From a checkpoint of a small transformer trained on Wikipedia.
Architecture: learned positions, biases, tied embeddings.
Training: a variant of Muon for these matrices, 389M tokens, 5933 steps.
Each number is 128 + 24 x the weight over its row's rms, rounded and kept within 0 to 255. Layers, rows and columns count from 0. The size above them is the row's rms in percent of the matrix's.

# layer 6 MLP up, 1280x256, rms 0.0769, rows 1046-1070, columns 192-255
size [ 87 100  99 109 107 102 103 100  95  93 106 101 102  98 110 109  92  96 110  99  91 102 103  89  94]
[[123 144 147 107 151 129 106 160 126 162 138 134 121 129 109 151 124 141 107 132 118 101 116 119 155 150 156 115  70 119  88  90 108  95 159 110 132 142 150 147  54 145 106 119 104 181 131 162  98 138 122 107 153 114 151 186 162 173 133 100 133 115 101 103]
 [108 137 111  80 148  87 153 127 146 121 156 132  98 125 140 104 125 145 145 134 150 151 161 111 127 109 147 113 154  84 115 135 153 106 106  96 121 145 119 124 149 139 126 125 127 184 104 133 124 173 112 104 169 103 134 189 119 140 116  97 120 159 144  74]
 [140 150 123 128 120  74 132  91 100 110 124  87 136 179 118 112 111 153 124 138 128 143 124 113 130 105 136 134 139 113 126 130 140  99 117 153 100 125 148  96 118 120 136 113 138 113 155  97  95 135 102 114 131 143 131 160 130 116 176 150  77  85 149 160]
 [ 92 157 146 120 123 126  97  83 135  97 160 129 141 123  99 139 167 149 160 148 129 147 134  86 116 141 145 167  88 114 132 138 130 148 136 131 158  95 136 113 134  95 114 100 126  97 128 110 127 137  86 125 197 142 120 147 160 142 141  99 114 148 142 171]
 [120 138 160 121 137 100 126  83 158 133 159 117 124 124 132  86 128 143 172 134 109 164 141 158 180 141 118 164 132 152 156 119 183 121 102  93 175  92  76  95 122  92 104 124 114 149 105 100  81 146 124 126 118 117 124 102 158 110 130 142 141 120 129 159]
 [106 130  70 123 137 107  93 151 105 125  84 108 157  88 148 146 128 143 138  89 185 147  96 126 115 151 132 125  89 126  94 122 132 132 160  92 107 113 120 138 125 146 131 133 127 150 108 122  82 157 124 142 108 115 135 128 158 157 125 142 164 124 198 153]
 [132  92 121 139 133  81 104 110 103 172 145  64 183 125  98 117 153 170 172  87 131 145 121 168 132 137 119 157 133 104 137 121 130 120 112 117 133 143 149 140 127 139 105 125 136 146 111 196 139 136 131 102 112 124 120 132 134 140  79  79 137 131 149 122]
 [132  98  99 134 114 137 124 163 126 114  91 136 121 158 128 146  89 152 119 111 112 149 141 115 115 205 133  74 154 151 150 143 116 110 111 140 162 126 119 170 130 137 131 143 137 127 160 157 118 134 146 182 131  85 141 156 129 157 159  97 112 196 107 120]
 [157 148 164 147 132 126 101 156 118 113 120 121 138 208 112 152 112  93 125 119 127 151 136  68 100 143 126 135 148 108 112 119 126 139 132 134 109 137 128 135 136 141 123 162 131 100 164 148 122 123 116 102 142 102 111 156 112 132 114 127 130  91 143 136]
 [112 138  85 107 113 118 144 146 144 146 123 120 159 150 132 139 134 121 121 124 111 119 134  76 186 109 147 106 158  90 111 126 128  94 155 116 101  92 137 140 102 120 112 112  89 123 158 124  81 137 122 124 108  98 124  97 152 127  96 143 121 139 112 133]
 [141 115 120 128 115 104 150 146 115 122 109 132 148 155 109 141 119 131 106 115 121 144 163 104 121 152 180 124 129 160 118 187 167 128 102 108 130 138 119 122 152 118 132  85 113 117 146 144 146 145 159  65 125  88 109 142  94  93 111  99 100  85 114 157]
 [100 165 120 125  80 118 106  92 101 122 151 142 133 152 122 126 162 124 132 107 122 108 130 151 138 103 118 144 181 132 172 120 205 167 143  94 135  64 126  89  94  78 123 105 123 155 157 145 118 172 164 108  75 107 120  98 142  72  92 101 148 166 127 135]
 [127 156 134 123 135  87  80 103 147 158 142  89 132 116 105 156 126 175 135 185 165 110 156 141 101 112  98 134 102 117 123 124 140 136 159 123  66 136 124 119 140 142  79 141 154 121  87 171 118 126 139 125 109 122 106 125  99 110  85 113  91 190 101 143]
 [173 112  98 151 123 102 118 123 134 109 132 132 146 164 110  63 116 121 108 156 163 159 133 129 150 129 143 121 116 136  91 161 123 123  88 113 129 158 135 132 150 125 135 102  92 154 165  88 135 128 120 184 131 171 162 126 130 147 113 150 127 106 115  85]
 [133 101 135 147 117 134 149 129 148 128 133 131 140 114  98 107 134 134 156 129 100 136 111 138 125 128 121 132 156 145 109 130 167 148  82  94 161 149 122 133 122 141 152  89 121 128  96 139 126 134 142 148  86 129 138 124 125 127 101 106 145 146 116 183]
 [ 81 122 104 144 102 116 133  94 158 142  84  87 149 125 108  87 130 112 150 113 112 119 127 133 117 193 145  76 111 144 115 125 139 139 168 157 145 138 115 133 118  90 127 129 164 126 139 110 138 146 111 106 117 130 163 103 140 183  94 124 160 139 184 167]
 [164 134 125 111 168 115 147 164 128 100 129 145 156 134 159 137 146 112 152 122 116 147 161 124 173 131 143 127 132  97  99  82 158 147 168 148 148 126 159 132 147 108 151 128 123 150 140 116  80 198 116 130 124 135 153 108 139 112 138 147 140 183 126 139]
 [133  94 119 109 186 134 131 128 106 121 155 115 159 119  99 131  82 120 134  90 134 148 149 144 130 138 130 111 152 134 119 104 125 156 173 128 132 106 139 161  85 127 191  89 158 170 139 101 199 136 140 169 114 149 102 116 133 125 125 171 139  97 114 147]
 [141  81 102 168 126 102 156  86 128 115 153 136 134 110 112  97 151 106 117 159 122 110 126 100 112  96 102 118 134 125 116 121 143 137 145 145 127 149 134  84 129  80 147 140 167 132 116 110  99  83  94 122  86 144 108 127 129 131 150 155 109  84 145 139]
 [125 107 133 131 160 105 125 145 164 115  94 136 140 161 127 134 155 107 149 112 154 122 122 107 128 121 156 110 134 120 155 154 183 157 128 157 151 129 120 130 127  78 169  61 133 106 136 160 118 165 131  84 115 150 187 116 142 134 125 138 108 146 101 139]
 [145 154 146 196  99 105  96  86 125 112  83 130 158  89 129 155 146 147 110  94 107 165 129 109 134 154  89 144  99 165  98 149 146 104 153  79 139 113  69 128 116 140 111 158 161  93  90 123 124 128 152 132 133 142 139 132 143 151 140  90 176  54 143 146]
 [179 134 102 137 124 145 158 130 142 193 147 110 170 146 110  86  52 136 124 152  99 135 109 162 155 127 109 125 114 144 133 104  91 141 107 153  93 115 121 118 117  94 146 123 119 169  88 170 101 118 163 155 176  81  95 150 142 147 129 122  75 114 128 137]
 [113  98 109 173 138 107  89 116 156 132 146 151 139 128 110 134  92  91 145 124 148 169 113 151 104  97 118 117 174  82 142  95 153  94 171 120 120 163 146 174 126 135  95 134  96 115 158 103 147 118 103 148 148 133  98 137 129 155 126 123 146 139 107 101]
 [108 159 145 110 127  97 105 109 173 107 121 107 183 141 105 104  92 112 159 104 130 127 123 109 153 149 134 120  97 121 138 166 130 128 167 130 115 127 122 117  85 143  94 105 140 165 146 185 123 124 132 143 132 140 122 160 108 144 127 125  99 105 150 153]
 [105 128  83 163 127 147 192  72 113 131 149 127 130 131 133 118 130 111 115 133 151 115 144 142  99  89 141 135 138 132 125 120 155 141 162 134 123 106 124 125  88 142 122 153 121 148 229 110 166 100 113 139 159  94 150 102 144  96 123 147 137 114 116  90]]
# layer 6 MLP down (transposed), 1280x256, rms 0.029, rows 1046-1069, columns 192-255
size [ 94 100  96 109 106 101 103 102  97  90 111 108 102 101 108 107  94  92 104  96  93  98  98  93]
[[ 98 133 130 113 135 100 105 125 136 183 114 100 154 171  99 106 148  85 115  98  64 155 141 143 135 108 121 132 107 108 179 140 103 117 167 138 165 129 127  75 146 137 135 129 152 162 117 109 162 142 103 148 132 131 150 151 147 115 112 150 135  91 115 121]
 [121 111 155 101 140 138 147 150 100  85 124 157 127 144 108 153 132 107  85 135  92 149 136 106  59 109 134 116 134  85 117 109 136 117 130  71  84 115 147 134 139 139 108 145 143 110 132  68 119 135 136 129 123 133 145 151 116 119 118 124 163 123 102 144]
 [138 195 129 166  85 124 126 139 165 137 110  63  95 115 168 143 169 136 138 172 156 160 128 128 133 127 145 136 122 130 100 138 123 160 179 118  73 146 120  88 136  69 150 134 125 126 142  85 111 153 131  89 121 116  62 146 151 166 114 114 124 155 131 159]
 [106 143 106 149 125 141 120 129 121 120 152 140 143 121  89 135 122 176 147 120 160 157 115 124 117 114 159 150 136 127 139 165 132 129 134 165 120 157 130 159  82  77 148 120 147 132 122 149  91 117 153 156 139  74 126 107 156 154 136 182 143 150 144 137]
 [113 110 138 127 136 102 203 154 132 108 129 151 147 150 133 114 146  92 132 108  94 131 147 125  86 107  98 144 183 122 151 164 133 132 151 156 121 106 132 118 134 150 118  91 108 183 121 146 132 131 110 178 106 105 121 123 103 127 125 153  90 148 121 142]
 [176 121 103 143 168 132 125 170 104 152 102  84 104 124  97 129 157 145 129 131 136 177 107 142  95 117 120 131 117 126 144 141 124 143 159 132 100 191 131 138 150 136 143  52 128 119 116 167 132 125 115 143 129 134 137 146  92 129 115 150 126 131 152 153]
 [113 113 141 129 142 108 101  99 122 116 102  88 125 139  95 176  96  91  90 138 149 117 113 125 115 114 126 164 100 103 120 138 140 132 167 120 176  85 164 111 119 105 103 108 137 139 118 157 126 117 154 123 135 109 141 157 146 122 158 127 127 121 134 122]
 [103 124 136 141 129 119 105 116  96 108 116 125 108 162 125 124 154 195 115 150 141 116  90 142 155 104 104  67 106 136 120 107 149 115  98  96 130 129 136 141 130  95  88 142 135 141  54 157 141 143 132 154 155  86 163 130 139  90 113 126 127 121 151 118]
 [118 141 126 165 120 105 141 145 135 124 153 114  82  91 139 160 112 149  96 174 136  56 108 117 107 134 129 144 152 141 147 149 128 116 191  83  85 111 116  92 116 181  81 160 114  84 137 124 118 167 139 130 117 173 134 109 138 156 161  78  90  76 157  91]
 [138 135 134 103 110 131 121 132  84 142 134 149 142 132  83 105 119 114 151 121 100 120 134 168 176 121 121 141 118 102 178 165 107 101 162  97  98 103 132 128 146 111  95 152  94 148 113 118 104 105 118 101 133 191 127 115 112 132 175  94 130 116 121 110]
 [105 136 151 104 107 123 160 108  90 130 124  89 137 104 116 126 140 115 155 132  80 109 130 113 112 145 167 105  96 104 151 105 111 120  96 153 108 135 144 145 150 178 100 106 159  93 116 102 123 135 115 143 134  91  73 131 120 126 156 146 147 117  96 138]
 [142 123 171 134 125 113 136  98 115  99 127  95 163 122 115 116 180 142 147 122 120 118  86 119 106  87  98 138 112 164 116 143 137 146 149 140 136 133 142 126 156  77 123 147 148 153 145 139 117 140 112 113 124 130 118 127 141 130 119 114 125  82 116  93]
 [133 171 141 123 141 156 127  87 118 113 151  89 138 183 127 118 117 115 101 160 152 107 184 118 143 112  97 175 115 103  92 141  97  86 129 129 132 128 160 166 113 101 121 156  91 162  93 118 151 144 122 150 158 131 156 129 113 104 151 150  84 108 122 133]
 [137 129 153 128 166  96 111 105 113 102 136 112 134 118 155 104 130 120 144  95 115  99  95 125 117 141 141 149 153 117 137 137  78 139 123 131 117 124 122 100 101 106 120 135 151 155  88 119 135 115 162  93 136 142 102 167 170 104 137 133 142 139  95 143]
 [146 107 158 118 137 160 101 129 107 159 123 132 103 132 145 122 122 161 138 120 115 122 119 137  83 146 126 162 131 115 156 128 149 122 173 133 170 119  98 109 156 121 135 136 157 106 113 162 127 123 115 107  93 119 119 115 115 143 136 117 133 165 118 119]
 [117  94 123 135  95 122 170 121 125 132 108 104 152 137 124 141 106 144 138 116 138 130 107 141 125 138 146 141  97 170 138 102 140 155  94 139 127 115 150  95 149 122 117 113 111 191 123 104 121 130 117 114 138  89 100 115 111 129 108 146 168  82  96 147]
 [122 114 101 108 135 116 174 111 102 119 109 146 143 122 123 145 109 142 125 126  78 159 148  75 137  93 133 165  97 147 149 165  94 116 100 183  96 115 137 115 118 125 133 129 114 160 117  82 159 143 143 128 151 129 126 122 110 145 195 125 136 144  83 141]
 [125 141 101 170 146 167 134 113 142  86 112  94 134 170 119 141 168 133 171 117 163 143  99  84 144 144 113 112 132 114 116 125 113 108 164  91 200 146 144 113 153  78 101 146 151  75 130 141 158 150 105 147 103 115 147 121 134 111 127 121 135  79 160 123]
 [164 170  97 142 118 149 111 100  83  86  85 125 138  94 134 109 135 149  95  96 165 101 123 140 140 147 145 142 152  89 127 137 103 123 125 103 161 116 170 138  79 133 114 135 108 129 117 171  83  89 151 149 138 141 133 132 110  85  96 155 140 139 167 124]
 [144 123 134  72 105 149 152 155 132 113 102 148 127 113 147 153 144 131 147 145 111 157  98 100 184 141 137 115  99 133 122 132 118 102 114 125 109 104 134 110  98 151  85  73 126 150 117 110 126 132 179 132 148 101 126  87 123 135 121 134 155 165 114  97]
 [126 112 136 119 140 114 142 122 106  93 109 124 132 198 134 146 111 153 106 123 129 121 151 167 123 148 100 110 118 150 144 176 126 101 131 148 141 126 103 113 167 117 117 114 116 124 140 143 152 109 143  95 114 124 121 140  94 102 125 115 144 104 122 161]
 [168 105 125 118 132 139 131 148 171  84 127 144  86 101 103 149 111 141  86 100 125  65  93 147  90 130 148 168 141 139 146 156 115 168  91 131  97 116 134 130  87 140 108 100 127 151 152 142 153 134 145 110 116 155  91 178 119 168 114 137 129 114 153 142]
 [138 120 141 127 115 106 157 145 180 137 105 116 101 117 108 150 139 136 181 128 141 135  67 115 149 118 153 129 112 128 115 106 152 158 161 193 130 136 147 106 120 131 134 160 147 124 140 131 177 155 150 142 130 123  88 132 109 110 109 107  95 131 137 111]
 [125 131 124 141 135 108 158 120 142 132 152 124  94 134  64 126 126 116 127 128 136 141 134 101 134  91 117 114 111  69 162 118 120  99 130 121 156 163 129 119 127  98  94 129  81 115  78 141  98 154 127 125 106 144 122  90  86 135 147 142 110  99 104 134]]